{
  "num_hidden_layers": 12,
  "hidden_size": 512,
  "num_attention_heads": 8,
  "num_key_value_heads": 8,
  "head_dim": 64,
  "intermediate_size": 2048,
  "vocab_size": 8192,
  "hidden_act": "gelu",
  "norm": "layernorm",
  "norm_place": "pre",
  "norm_eps": 1e-05,
  "positions": "alibi",
  "qk_norm": false,
  "attn_scale": 0.125,
  "bias": "all",
  "tie_word_embeddings": true,
  "parallel_block": false,
  "init": "normal",
  "init_std_qkv": 0.0187,
  "init_std_o": 0.00383,
  "init_std_up": 0.0187,
  "init_std_down": 0.00383,
  "optimizer": "adam_variant",
  "learning_rate": 0.000571,
  "beta1": 0.9,
  "beta2": 0.98,
  "weight_decay": 0.19,
  "lr_head": 0.00654,
  "max_grad_norm": 1.0,
  "warmup_steps": 238,
  "schedule": "wsd",
  "decay_fraction": 0.56,
  "decay_shape": "linear",
  "final_lr_fraction": 0.0,
  "batch_tokens": 65536,
  "max_seq_len": 512,
  "doc_mask": true,
  "train_tokens": 899800000,
  "max_steps": 13730,
  "dataset": "wikipedia_en"
}
Each number is 128 + 32 x the weight over its row's rms, rounded and kept within 0 to 255. Layers, rows and columns count from 0. The size above them is the row's rms in percent of the matrix's.

# layer 6 MLP down (transposed), 2048x512, rms 0.036, rows 1524-1537, columns 0-255
size [101  92  97 103  98  97  86 109  99 102 110 101  97  99]
[[163 160 197 155 105 136 113  48 130 139 106  90 162 187 108 115 107 128 116 156 160 161 125 113  74 162  99 101 112 161 116  76  85 128  82 126 146  92 143  72 133 142 228  94 108 140 102 113 164 142  88 105 175 147 111 142 124  36 111 139 160 109 162 224 157 139 127 102 116 123 104 146 108 104 132  79 175 126 177 130 168 119 101 149 176 143  76  89 113 117  66 155 145 106 147 145 124 181 105  87  91 114 160 126  95 169 145 201  99 122 150 113 141 102 191  98 142  93 117 124 154  85 213  86  97 143 152 111 150 119 154 122 132 147 103 135 119  75 117 142 112 115  98 153 120 165  53 153  81 153 166 140  93 149  77 155 152  90 112 113 135 154 119 113 160 118 178 138 124 189 124 100 132 142 109 142 128 113 126 102 133 126 158 159 120 202 150 116 117 138  80 122 137 153 149 147  81 123 175 147 137 113 152  97 130 182 130 164 128 163 108 179 140 169 110 122  86  97 165 155 130 199 103 143 160 122 113 152 133 158 131  71 171 127 112 116 119 174  86 117  82 116 147 143 154 156  87 117 164  94  87 142 104 160 139 107]
 [170 151 128 146 140 125 157  80 141 112 170 136 110 128 123 132 108 134 118 148 168 124  93 145 108 148  98 185 112 170 136 121 105 122 120 124 104 126  83 153 122 151 109 161 181  91 163 128 133 166 115 155 105 135 164  55 114 113 118 162 194 138  93 102 166 141 138 118 183 144 151 157 152 184 191 110 127 132 140 151 115 114 147 120 173  92 130 150  83 187 180 141 153 110  83  83 110 127 102  62 100 175 151  82  88 155 163  91  54 168 151  64  95 132 121 101 120 155 124 131 117 173  96 100 128 131  75 161 109 146 103 111 141 142  95  54 115 122  97  93 135 105 126 173 190 138 105  96  68 216 148 134  97 128 116 150  91 137  86  97 167 126  66 154 165  96 180 154 121 106 171 101 120 141 164 200 129 115 147 160  85 158 153  84  74 102 172  89  99 143 119  87 123 110  99 116  85 128 121 115 152 182 103 174 112  82 131 150  73  88 122 162 112 121 121 119 128 120 131  90  95 149 107 138  62  99 120  97 118 116 115 174 171  72 115 154 166 152 107 123  65 137 154 155 144 137 136 163 194 144 192 115 181  75 155 162]
 [110 129 106 184 128 122 172 113 149 142 153 172 147 125 118 136 147 114 132 164 142 179 120 165  88 149 159 116  93 137 132 108 137 107  87  89  80 113  99 134 115 164  98 134 141 127 122 142 101 141 114 117 128 142 193 132  95  69 100 163 140 126 101 121 167 119  73  77  81 141 104 109 113 191 144  63 112 189 126 128 102  78 155  71 148  94  66 130 173 112 158  69 184 132 102 129 139 147 108 142 157  88 140 147 151 150 124 180 172 141 100 146 139 153 208 150 102 132 173 122 141 166 169  72 187 141 101  80 158 153  68 143  96  62 143 151 115 174 115 163 133  91 171  80 188 137 129  79 100  66 167 116 120 117 125 108 110 162 161 165 135 159 103  85 119 159  78 111 125  98 104 112 169  52 107  74 159  91 162 166 101 113 102 143 112 178 148 116 129 126  90  99 192  85 133 155  88 136 120 162 108 149  89 100 144 101  79 134  96 133  86 155 102  90 171 116 104 140  78 198 129 162  98 134 122 155 117 195  82 151 192 143 104 108 181 147  87 149 134 112 101 102  89 153 192 119 123  98 152  87  86 138 123  93 112 112]
 [108 128 139 121 126 154 153 178 117 129 153 131 114  90 133 156 144 105  95 115 158  93  98 133 106 127 129 168  94 127 183  79 204 113 126 123 148 105 138 192 151 154  77 144 121 146  75  95 205 103 105 146  98 163 121 134 195 121 162 103 108 151 124 143 134 122 144 138  89 144 199 113 138 169  85 148  92 133  50 149 114 155 137 160 111 132 125 146 125 100  96  58 167 159 115  87 125  90 112 104  98  42 171  87 110 123 136  71  73 105 140  92  74 138 127 212 107 148 132  88 178 131 148 139 102 184 187 156 155 112  61 167 119 187  60 139 146 132 123 153 173 139 129 142 145 149  88 142 190  87 144 159 189  96  95 113 122 120 121 140 149 132  39  86 105 143 137 119 152 129 108 111 149 124 109  80 108 136 118 131 169 113 161 172 145 113 110 158 134 100 156 142  96  98 158 161 113 182 181 132 143 166 135  88  78 121 108  92 134  97 103 157 109  87 159 117 144 141 113 129 150 111 167 161 137 132 159 162 113 139 118 120  76 145 125 112 171 112  42  81  72 113 190 180  85  89  96 145 126 140 107 138 129 185  97  66]
 [149 155 111 130 196 231  98 136 117 153  92 128 109 169 135 171 124 122 105  84 125 105 166  76 151 124 117 122 128 133 159  93 112  67 144 117 117 167 118 160  84 122 144 119 200  94 188 122 136 148 197 118 192 147 173 128 128 140 113 191 173 108 146 167 158 176  87 187 157 153  89 181 134 164  52 118 129 154 127 155 128 136  86 108 140 126 127 139 169  78 141  79 136 123 112 135 137 110  92  95 122  38 138  93 166 146 118 142  57 110 138 100 109  76 152  96 127  96 116 161  96 108 229 147 129 131 131 127 148 107 142 186 125 102  41 115 169 103  94 158 162  85 124 126 107  93 123 151 164  89 117 120 128 149 130  83 130 118 133 119 110 131  73  97 150 185 114 114 117  57  85 104 114 110 105 128 150 115 159 142  94 159 108  96 174 140 137 109 116 116 116 156 137 108 157  85 105  85 117 162 142 168 124 151 133  99  77 131 127 125 193 119 110 144 183 156 169 162 138 189 137 116 117 179  81  91 130 155 122 122 134 139 139 217 133 131 120  89 130  60 185 106 180 113  89 107 154 103 165 111 134 159 129 115 175 180]
 [147 102 130 146 165 137 127 160  90  85 103 117 105 143 163 153 132 137 192 153 137 102  97 171 131 133 138 140 175 174 192  98 147 132 149 165 185 131 126  85 133 128 100  93 130 163 137 163 106 149 126 107 126 170 142 156 157 164 137 109 130 112 190 162 152  83 114 186  91 135 115  91 177 177 133 142 133 101  95 104  62  99 174 103 193 153  98 187 138  80 126  82 128 153 112  86 101 131 167 218 131 127  71 167 166 137  98 129 129 130  97 115 118 145 201 144 186 133 119 107 118 126 128 119 159 146 158 129 130 138 110 162 107 222 110 123 107 100 176 115 182 124  78 151 120 130 119  47 103 101 159 166 127  98  98 152 102 171 177 117 119 146 178 149 146 129 120 158  94  95 144 166 126 138  95 144 158 100 119 150 141 191 103 113 111 185 123 158 145 127 218 106 111 106 171 149  83  78 105 167  95 106 134 155  96 100 152 121  73 165 171 119 185 160 172  92  78 152 120 174 133 133 108 109 213 167 103 133  62 126 116  85  68 167  85 117 150 145 113 137 156 151 166 148 124 145 185 111  46 136 106 171 137 192  88 121]
 [107 160  19  91 105 109 125 162 140 139  69 152 108 110  84 108 148  90 105 142 149 131  64 183 136 157 162 167 102 121 163 173 110 166 183  68 145 138  97 112 150 113  65  90 171 135  92 121  75 126 131  92  91 106 115 124 145  54  95 135  55 139 141 102 209 157 143 122 142 131 105 161 120 164 108 170  88 144 179 135  99  93 124 126 202 139 109 138 104 177 118 126  76 143 109 114 148 176 154 141  90 133 112  87  87 107 184 106 163 157 147 147 129 158 152  92 149 146 123  92 151 183  84 102 133 149 133 118 163 135 138 127  93  67 131 192  95  94 111 181 158 147 138  97 110 127 126 145  69 147 156 122 138 148 151 188 152 136 133 111 190 132 147 124 112 142 121  99 155 163 112 187 159 116 152 100 166 101 156 107 134  88 169 148  57 169 111 142 163 163  62  96 128 162 111 145 185 142 130 128 132 118  89 119 119 139 111 159 104 175  90 129 179 152 159 136  75  80 140 151 161 150 125  79  93 183 143 167 104 147 107 121 102  78 109 102 125 158  81 148 139 118 162 138 135 100 147 101 188 168 128 176 163  71 107 118]
 [111 139 150 175 119 158 115 116 157 167 146 118 169 125 159 146 104  97 186 135 127 149 133 141 124 158 153 173 127 197 158  90 127  66 158 134 140 112 180 138 108 142 163 121 157 131 172 155 147 191  66  90 141 127 128 117 150 172 153  85  93  78  97 148 145 173 113 129 186 107 145  80 162 109  73 171 131 150 134 172 102  90 162  43 123 114 137 116 165  78 138 170  97 113 112 130 139 121 144 160 132  92 167 106 158 116 161 108 100 132 128 139 128 151 117 134 137  87 118 119 159 132 160 157  79 122 148 122 122  63  95  96 115  42  96 157 137 131 154 170 174 166 125 125 127 121 187 106 112 117 140 127 123 103 175 149  78 169 158  91  96  81  96 132  98  75 110 145  66 150 134 134 139 148 149 185 130 144 145  91 190  98  67 111 146 159 135 166 223 147  65 171 129  54 116  62 137 171 152 127  89  92 111 117 118 110 160 148 137 129 193 144 112  41 143 170 134  87  92 123 132 184 130 176 138 127  99 209 148  82 106 132  97  82 104 123 131  73 141 162 168 121 127 118 133 138 102 121 174 126 147 126  70 151 135 141]
 [194 116 159 164 108 170 130 175 124 141  87 174 111 127 119 192 110 168  96 132  86  86 104 148 177 140 114 131 169 165  86 134 137 143 154 137 134 122 117 135 116 118  74 115 143 124 159 134  78 166 217 149 120 159 144  69  92 151  66 145 135 114 142 181 119  95 167 155  88  84 140 110 118 190 101  86 150 141 156  60  97 102 108 169 148 128 155 143 120 164  65  83 117  85 128 114 137 137 103 116 162 142  75 128  70 101 127 123 130 188  98 154 118  88 134 124 181 135 138 118  83 175 164  99 174  88  96 134 161 116 158 127 117 108 180 126 154  99 112 182 124 138 151 110 159 133 156  72 146  88 142 122 139 167 147 145 135 127 165  86 172 117 125 129 169 106 134 147 119 152 196  96 117 153  90  82  83 117  96 182 143 102 164 157 134  96  78 126 138 113 152 152 153 152 183 123  85 124 166 102 152 133 183 184 123 174 148  87 126  69 154 123 102 105 121 127 149 139  94 136 120 125 107 145 112  89 103 143 113 164 111 147  90 116 111 129 143  95 106 101 172 197  86 181 106 151 119 153 102  76  86 116 100 176 103 153]
 [120 162 156 120 122 179 144 105 147 138 114 103 166 135  83 158 106 172  49 104 105 123 145 134 107 107 135 132 168  97 151 103  89 159 118 109 166 140 100 108 110 103 101 130 173  84 149 152 220 156 131 120  91 100 104 129 103 117  94 140 109 136 148 148 188 101 136 138 161 125 153 123 120 123  82 169  94 157  95  48  70 166 117 128 135 124 121 160 142  87 147 112  72 111  82 149 117 137 155 157  90 161 170 159  78  92 156 105 123  93 150 116 126  84  96 101 204  75 140 127 112 122 157 147 150  77 115 166 139 104 125 175 112 155  95 137 104  98 110 130 178 190 136 111 103 116 116 101 131 160 125 108 155 156  92 164 127  92 141 133 107  84  94 176  77 186  75  93  42 149 116 147  96 103 174 150 138  96 153 200 140 127 118 155 130 150 136 158 194 157 151 152 121  79 154 121 151 157  73  81 154 119 135 173 115 148 108 135 110 116 164 192  82 107 158 132 126 139 105 116  81 146 151 119 123 125 159 105 124  88 134  99 153 166 100 174 149 163 192 178 117 154  77 104 146 130 183 209 152 171  88 131 119 155  87 124]
 [141 152 159  71 130   1 140 105 123 117 171 192 151 179 122 125 106 146 130 131  81 160 111 112 128 166 124 161 125 128 153 108 156 102 109  77 129 139 151 142  49 138 155 144  74 175 134 153 105 131  91 116 149 134 128 118 127 111 143 100  85 133 164 103 113  39 103 202  99  73 166 146 168 118 152 159 136 128 170 147 101 144  93  82 191 118 172 121 151 175 137 155 149  79 125 110 166 170  91 145  92 106 130  91 100 114 111 130 127 128  99 161 131  68 118  88 109 156  55 140 125 157 103 148 123 122  89 142 141 123 125 112 177 140 141  98 107 111 174 147 201 106 150 145 144 120 144 122  98 163 142 129 161 152 140 167 132 156 160 192 130 121 142 124 137 190 120 119 126 109 101  83  76 110 103 162 165  98 127 167 114 146 152 136 156 151 101  93 124 193 105 131 160 114 103  82 167 107 119  94 166 115 161  55 119  89 152 112 105 173 156 162 168 139 172 131 172 123 102 122  77  93 181  70 107 147 162 124 169 163 166 139 146 107 169 148  75 150 182 192 147 108 101 134 106 160 123 160  32 110 107  90 116 153 165 111]
 [152  78  88 141 174 202 106 160 173  98  73 154  74 118 113 104 151  90 127 135 175 119 154 200 116 122 147 121 103 139 134 152 112 116 183  74 161  97 146 183  99 138 218 116 112 127 141  85 129  96 133 140 114 148 135 181 159 199 158 199 119  76  58 108 109 136 163 174 167 111 116 100 209 180 123 139 161 182  81 122 156  91 133 101 153 137 114 136 132  96 164 132  92  69 177 108 128 106 150 170 172 139 106 125 142 117 150 105 156 165  99 172 126 140 147 164 123  87 116 133 131 146 174 205 118  95 139 105 102 144 145 152  69 168 134 128 149  67 108 133 124 181 155 116  83 125 146 128 152 151 142 110 153 141 150  52 126 158  81 114 149  96 102 143 145 147 128  96  94 132  95 188 104 141 138 155 135 118  67  64  84 146 109 158 131 134 184 130  78 203 174  95  85 159  89 142 125 116  63 127 114 112 152 118 170 140 105 104 135 148 147 112 136 150  82 122 114 153  93 142 143 107 108 161 117  82 160 114 185  62 149 164 170 144  86  95  91 108 147 153 161 139  82 161 110  99 133  94 135 168 110 105  94 135 107 130]
 [107 133 127 141 187 107 162 134 115 124 101 167 130  81 101 130 142 154 111 138 143 133  86 101 139  90 122 142 114 139 112  99  98 126 114 140 145  70 120 151 127 113 128 105 187 105 119 134 147 106 140 118 173 117 144 116 144  99 151  96 125 182 128 113 104 111  70 110 152 120 208  96 159  95 101 145 127 108 150 208 145 151 158 130 119 147 127  67 166  74 157 179 188 106 131  84  98  91 116 105 141 145 137 145 126 142 119 107 123 138 125 150 109  90 143 141 154  94 136 115 108 120 113 125  50  90 178 151 169 185 132 100 116 120  98  98 145  98 151 149 161  78 136 145 151 150 104 207 188 123 132 142 172 152 104 115 129 104 112 112  85 120  72 129  91  84 129 135 172  97  88 108 159 107 171 189  53  68 129 143  97 146 135  95 133 129 120 129 129  73 162 146 129 151  74 120 124 116 169 142 116 124 140 130 186 102 159  87 116 146 120 170 121 110 112 134  36 149 131 141  92 101 164 107 182 175 175 169 127 132  93 134 168 101 117 143 109 152 102 124 136 130 134  37 139 146 162 101 154 127 145 158  66  91 182 173]
 [143 114 133 138 143 130 118 118 140 136 122 115  85 119 125  82 132 102 145 130 145 144  71 158 130 131 201 132 116 123 180 120 155 166 132 103 167 150 194  82 111 145 171 170 121  93  79 153 139 145 104 109 160 110 194 154  68 120  88 134 128  88 111 158 121 179 115 132  98 188 127 100  91  88 119 121 121 109  91 123 150 182 128  98 142 157 147 129 129 135 147 106 194 150 106 122 115  59 173 202 174 124  91  52 150 150  71 110 136  92 133 163 107 135 163 137 143 120 154  89 146 123 161  66 110 116 160 121 151 104 142 112  90 148 156 136 127  81 102 120 143  98 157 167 118 121 122 116 109 103 125 177 134 141 120 161 130 109 159 100 102 114 167  75 114 134 147 206 107 154 122 125 153  81 121 153 152 141 147  66  93 102 137 161  78  73 144 120 160 119 108 122 110 120 189 103 103  91 110 117 192 108 147 131 138 184 104 117 117 137 102 118 190 124  98 167 124 131 142 179 130 192 138 130 135 176 110 154 138 161 159 102 116 141 123 190 135  99 157 126 125 109 127 116 125  99  96 130 175  56 128 156 164  70 121  83]]
# layer 6 MLP up, 2048x512, rms 0.035, rows 1525-1537, columns 0-255
size [ 94 100  98  98 101  95 107  94  98 104 101  98 106]
[[118 120 144 135 113 125  78 176 169  42 158 109 127 124 136 140 116  90 138 175  85 129 163 140 115  84 138  82 137 178  86 125 109 170 150 159 204 182 155 100 111 150 172  74 120 120 100 109 108 148 101 135 127 117  93 143  96 150 119 100 143 131 148 131 144 153 181 150 109  88 103 181 135 149  84 172 114  94 127 117 178 121 135  75  73 114 146 126 105 104  80 150 142 105 139 112 140 105  99 122 105 123 112  92 145  92 114 148 152 106 124  78 136 162 108 101 175  78 196 109  53 169 108 190 142  91 172 137 218  65 124 118 126 143 149 164 142 192 122 111 152 128 114  85 109 149 150  88  84  92 163 148 104  92  92 115 114 132 151 157 123 103  91 114  92 104  93 113 168 166 146 150 135 124 104 200 185 105  88 134 114 146 176 134 110  99 138 126 159  93 166 131 180 138 112  89 156  84 133 121 148 116 213 161 109 178 131 141 132 115 144 113 143 118 171 147  83 174 102 131 145  91 111 158 146  53  73 112  75 149  77 138 166 116 167 148 113  80 124 131 136 165 116 101 183 166 156 120  81 169 144 150 118 147 107 137]
 [123  75 178 119 187 131 172 142  73 166 165 149 175  94 114 134 151 103 126 141 125 104 111 156 187  95 171 131 146 108 164 121 172 172  64 237 189  81 141 117 139 137 132 105 127 114 136 109 158  97 166 193 160 119 132 145 200 136 133 125 140 187 175  93 164 154 161 103 178 117 136 154 138 127 126 149 152 154  88 146 119 152 124 144 183 159 131 136 129 164  19 119 110  95 118 121 149 162 140 169 101 145  61 153 114 137 139 104 156 142 141  72 116 178  81 174 159  70 160 203 145 204 187 114 138  89 150 148 167 155 143  98 121 158 105 100 158 118 119 129  70 148 132 135 115  94 137  95 110 107  96 107 197 218 175 126 163 158 166 130 114 139 159  94 111 110 160  95 101 153 152  83 116 122 122 105 100 150 147 114 152 140 123 113 102 119 109 116  94  82  88 130 103 100  94 132 128 102 122 202 134 100 109 200  88  97 129  98  95 125 141 162  93  96  82 145 135  94 135  51 153 158 120 125  93  85  53 135 140 135 100 100 139 119 171 121  69 129 161 122 102 140 131 110 110 169 108 158  94 136 110 110 106 163 157 158]
 [124 119 103 170 121 148 158 130 100 159 155  96 136 117 133 187 102 126 100 168 121 149  85 108  46 197 128 155 108  54 156 169 201 140  98 129 149 190 116 121 108 131 133 165 175 107 225 127 113 131 141 179 118 138 103 160 101 173 102 135 217 142 117 105 161 107 158  37 105 183  97 130  92 147 156 143 103 165 138 136 172 139 111 142 187 105 174 103  35  91 112  94 120 123  92 133 175 154 121  44  92 168  84 135  75  71 152 140 167 132 182 128  96 121 147 133 132 116 112 128 157 144 128 120  79  79 129 110 131 132 150 139 110 137 150  81 150 174 111 120 104 124 116 117 109 119 127 119 177 156  94  99 119 123 182 139 168 115 143 124  74 153 119 154 114  63  79 158 110 121 129 169 118 179 151 102 152 119  95 153 134  70  87 139 142 130  95 121 139  73 123 123 125 139 136  53 111 112 128 102 177 140 163 103 105 147  76 124  95 101  99 135  86 160 218 137 162 101 110 116 120 174 107 120 122 158  89 110 161 100 228 161 156 165  72  97 136 142 101 153 111  84 102 115 126 164 134 194 135  82 150 156 135 126 136 119]
 [129  71 150 132 146 149 135  78 121 156 166 122  91 100 150 147 123 106 165 158 151  77 177 132  80  75 136  97 108 124  89 100 128 199 101 123  92 105 163  87 119 156 113 119 171 183 104 125  86 201 160 197  56 127  91 119 115 113 166  52 178 133 151 110 129 108 174  95 135 121 156 134 159 141 154 120 172 144 148 163 129 141 135 123  56 126 121 105  84 139  98 143 137 124 161 166 179 123 128 145 119 190  83 145 147 116 156  55 166 129 158 189 128 117 122 145 163 169 159 122 149 148 135  77  83 113 141 125 134  94 162 119 127 157 140 122  87 180  81 169 177 188 145 187 116 115 120  94  72 107 127  95 100  92 132 163 192 145 163 163 153 168 183 138  21 119 143 115 106 135 163 172 105 183 137 111 124 138 107 126 153 100 111 147 141 131 107 177 149 140 122 121 118 170  99 130  62 138 173 121 184  71 130 137  78 127 153  83  90 103  81 113 164 142 131  87 100 161 127 107  90 157 190 104 147 170 110 109 133 120 123 154 138 145 109 125 152 120  58 159  99 163 118 133 182 128 137 135 155 136 132 113 137  64  97  85]
 [ 99 204 135 133  88 137 125 130 117 103 142  82 132 122 207 104 123 110 121 167 111 134  87  69 114 175 116 141  91  92 100 144 129 187 123 121 172 150 104 115  61 120 181 126 119 135 199  94 103 167 131 107  98 190 126 110  94  94 158 140 108 155 127 143 146 108 144 138 116 137 107 153 156 137  94 126 172  99 152 210 121 124 135 196 117 151 161 109 136 168 128 105 166 129  90 129 147 149 124 145 107 164 117 199 141 139 130 130 142  55 117 134 129 141  47 106 142  93 194 147 106 132 123 108  91 106 139 136  95  95 134 181  86 119 174  98  77 169 136 121 116 102 117 165 147 152  79 109 115  92 194 129 118 119 112 156 170  71  81 171 120 148 168 120 129 137 115 100 115  58 129 128 179 118 189  98 129 123  95 148 151  98 100 169 102 210 116 100 131 161 153 170 194 139 143 122 118  88 113 143 157  94 146 120  62 130  76 157 120 119  83 131  66 108 199  87  83 148 155  87 121  83 100 140 115  98 153 128 169 141 158 169  95 117 193  97 101  90 141 130 152 134 104 164  78  95 103  86 173 138 204 105 145 158 140 149]
 [ 83 103 134 149  85 124 135 113  62 123  98 145 146 112 147 123 135 136 100 109  76 189 119 194 165 144 116 150 112 143 135 187 137 156 123 106 158 129 165 110  85 146 130 108 179 130 119 136 100 127 175 137 147 120 199 129 199 109 106  98 110 134 187 113 167 180 147 140 167 125  96  92 135 148 127 125  72 132 135 155 106 146 158 132 195 182 171 100 139 194  80 148  86 124 119  71 122 199 156 155 102 139 106  85 190 132 117  96 146 144 174 154  86 175 142  70 155 139  85  83 137 157  98 156 114  90 109 152 131  81 153 103 135 149 125 169  44 133 159 189 108 164 112 144  85  79 143 105  20 163 205  91 132 169 122 135 103 135 148 115 140 152 161 128 135  97 127  96 142  89 142 150 143 130 158 131 125 160 103 172 125  73 165  61 140 161 127  98 152 143 163 152 155 118  86  81 158 117 103 114 127  42 124 119  85 169 105 100 126 151  95 173  95 103 111 133  72 137  76 154 146 161  66  85  87 144 161 191 151 159 149 151 146  74 134 104 163 136  96 110 158 130 145 142  80 147 143  83 136 150 126 198 201  73 144  73]
 [ 98 100  78  77 138 135 162  73 136 159 176 127 129 144 217  79 161  93 143  84 112 139 122 160  95 176 133 103 116 118 165 129 144 144 117 122 168 120 189 147 123 180 103 145  79 148 167 123 168 179 102 111 138 184 157 145 119 137 182  86 119  69 135  97 164  50  74 148 147 160 155 166 174 138  93 103 162  70  85 191  97 154 101 182 158 153 171 117 157 153 121 136 126 162  74 161  90 137 127 135 103 137 130 111 134 148 184 125 134 147 164 102 119 159 127 127 148 132  93 142  60 102 132 110  84 154  92 132 106 112 159 124 126 113 141  71 142 154 157 144 172  93 112 175 171 114 153 127 115  94 132 129 149 138 121 162 133 144 153 133 143  73 111 126 102  70 180  92 138 174 194  90 128 184  78 153 124 158 160 131 158  97  95 108 126 121  93 141 154 154  76 144 129  79 137  93 110  43 157 165 121 136  96 123  98 162  81 132 136 146 163 154  87 134 103 136  96  94  92  77 132 134 176 152 123 129  72  96  48 124  82 204 143 103  71 162 140  68 124 109 164 143 141 131 161 122 105 135 114 133  89 119 129  88 131 112]
 [ 61  89 126 142 163 143 125 108 154 100 150 134 165  89 115 141 233  76 142 131 108 136 140 131 116 125 114 116 131  93 167  90  85 149  84 101 123 113  59 123 169 170 153 130 140 127  74 182 123 127 162 110 112 165  58 137 112 157 136  97  95  84 155 103  79  90  85 141 142 100  82 106 144 131 120 161 159  69  70 109 184 143 150 112 157 118 129 106 106 160 112 107 140 121 129 135 158 138 113 132 117 135 148 109 114 126 137 147 149 126 101 138  77 166 120 148 159  88  86 180 117 145 141 139 179 101 116 135 155 183 141 125 158 100 148 123  87 148 126  96  71 169 185 113 117 156 129 120 160 139 146 100  59 188 126 134 120 116  93 106  94  93 147 179 119 100 144  82 163 131 153 100 160 114 167 145  63  98 133 109 105 116 124 112 112 111  60 100 129 147 124 180 165 152 144  94 119  56 207 113 105 152 122 156 128  74 136  91  91 142 110 107 113 163 141 115 120 137 150 163 143 113 132 159 148 207 102 135 160 147 133 133 131  84 141 156 175 109 150 158 164 113 160 120 148 163 120 138 154 158 133 110 146 118 170 118]
 [135  90 120 103 118 126 152  43 139 119 157  84 135  87 129 100 121 123 125  71  68 117 168 135  96 181 113 108 128 150 160 164  67 133 131 117 104  87 134 152 191 120 104  99 109  98 110 127 110 137 133  97 126  89 185 116 153 135 124 107 125 156 181 129 121 164 111 134 140  95 134 147 106 156  88  79 131 108 171 153 146 159 174 164 108 132 145 144 146  66 103 152 161  76 137 123 135 157 149  90 134 145  89 123 177 137 136 131 130 101 135 119 139 149 130 161 112 164 146 158 125 120 196 148 108  77 150 161 179  96 120 137 133 107 159 128 163  88 121  99 190 126  36 137 119  87 171 142  72  78 155 123 143 153 154 177 155  81 144 157 192 142 176 217 188 163  98 156 136  75 108  88  65 109  96 146 180 101 160 132  86  69  58 114 119 183 129 115 104  97 145 113 123 166 113 163 151 138 168  89  70  74 109 154 150 124 121 105 156 129  81 101  25 137 121 152  64 131 194 120 117 154 111 121 159 113 113 152 178 153  92 101 175 183 146 119 151 132  94 114 115 165 134 198 115 113 136  47 126 100 166 109  61 131 172  78]
 [170 121 164 141 120 120 139 105 143 117 173 196 141 127 128  86 110 145 113 114 186 161 130 145 126 176  87 121 143 131 107 131 165  87  51 150 140 177 107 142 105  74  72 135  97 105 142 129 160 156 124 187 107 141  74 105 113 139 143 162 115 110 114 125 116 125 133 144 101 149 127  92 141 135 145 124 160 163 138 153 121 108 145 146 154  83 111 135 126 124 189 147 124 100 129 104 136 158 134 101  77 125 176 184 147  87 100  74 148  72 158 149 116 113 124 101 119 187  93 191 150 111 108 161 130 124  23 135 143 133 135 143 154 117 139 139 146  92 176  84 200 106 173 156 153  48  99  97  83 139 151 126 146 146 149 121 144 157 172 100 145 109 151 154 117  89 115  91 142 147 120  56 101 189  98 133 137  54 115 155  95 131 145 144  94 167  49  91 121 109 121  94 197 111  60 123 113  78 126 151  71  92 116 123 141 164 121 165 105 160 138 232 181 188 144 181  77 117  94  83 186 110 134 110 103 140 132  83 182 170 133 108  79 129 135 132  89 152 173 113 143 154  85 128  99 139 142 149  98 163 130  67 136 136 175 179]
 [136  96 111  70 108 162 152  72 124 132 108 130 188 116 146 124 147 105 157 136 106 167 141 109 128 152 154  98 157 120 160 117 136  80  91  84 102  71 121 133 190 171  38 177 143 151 163 143 170  49 106 102 118 138  86 145 123 169 168 116 126 123 138  91 139  86 109 145 115 192 155 105  73 124 177  36  59 118 181 187 123 112 128 118 150 168 154 168  91 125 117  83 140 151 142 177  85 129 149  98 112 135  66 113 172 123 172 107 162 148 143 138 108 129 105 101  96 154  90  93 136 127  98  88 156 139 122 108 141  75 142 121 157 158 137 173 172 127 143 155 138  95 154 142 144 101 191 107 110 138 156 106  64 153 177 130 126 140 137 121 154 170 151 100  42 107  70 195 120 125 154 103  89 141  91 142 140 138 155 142 133 119 113  75 162 181 142 138 129 125 145  85 166 130 137  66 122 122  98 143  57 109 127 133 135 155  99 165 149 108 123 109 136  71 151 102 131 135 140 154  91 135  47  92  93 145  42  84  84 219 152 122 156 129 177 150  91 116 113  77  90 129 148 136  85 135 143 133 141  93 146 164 161 146 102 121]
 [183  58 112 117 174 137 120 104 107 121 106  81 164 109 185 107 143  95 134  90 114 143 118 207  80 148 158 142 123 127 164 118  97  66 137  95 166  94 151 140 152  83 139 156 101 113 144 129  73 168 111 139  68 113 133 154 125 171 139 114 140  92 111 127 126  93 139 177  96 150 127 138 176 154 124 128 134  72 106  93 162 112 136  99 181 103 141 164 102  88  90 120  97 195 194 167 147 148 143 103 143 156  85  81 126  97 126 100 131  58 105 112 136 116 140 120 141 100 113  72  94 152 192 176  95 158  80 100  45  78 111 142 181 130 189 118  97 114  99 110 120 141 104 127 111 125 102 169 114 146 173 140 157 135 114 142 129 146  98 130 152 162 154 134 136 118 117  96 100 129  55 145 153 191 121 122 197 168 129 141 139 156 132 132  62 143  99  94 144 107 175 153 125  93 165 127 116 135 148 137 129 128 156  99 143  50 154 140 155 121  91 140 124 158 138 123 167 101  88 180  47 126  76 172 152 176 150 112 158  68 154 126 171  78 102  65 147 109 117 142 101 159  57 182 161 135 137 133  79 103 126  68 157  95 199 169]
 [169  86 160 120 148 135 208 144 163  83 132 109 158  76 208 156 204  98 127  44  99 198 118  81 110 107 126 124 116  94 166 141 217 184 173 130 131 144 161 109 105 163 103 135 134 107 113 168 117 161 102 132 176 134 171 113 104 134 168 133 130 176 136  87 158 197  92  87 120 138  78 100 167 114  68 187 129  58 152 176 121 171  90 123 164 126 151 166 102 160 120  96 129 128 145 182 116 176 118 120  76 103 108 154 114 131 133  83 152 136 111 111 117  84 110  50  97  94 133 143  97 103  87 132 156 107 138 113 166 119 132 114 165 152 134 162 102 138 136 111  82 172 130  70 106  79 134  85 158 142  62  92 139 115 125  55 205 120 196  89 169  97 116 131  94  77 170 157 106 164 194  75 102 126 101 138 165  90 152 116 155 152 144  90 113 128 122 121 129 121 149 100 124 124 143 153 123 199 143 119 101 134 145 171 118  83 137 168 116 128 100 189 129 116 151 157 160  99 216 130  98 151 124 130  97 208 130 110 169 161 162 156 171 160 176 184 158 131 155  95 154 127 133  74 103 121  70 123 126 111 138 172 134 189 143 151]]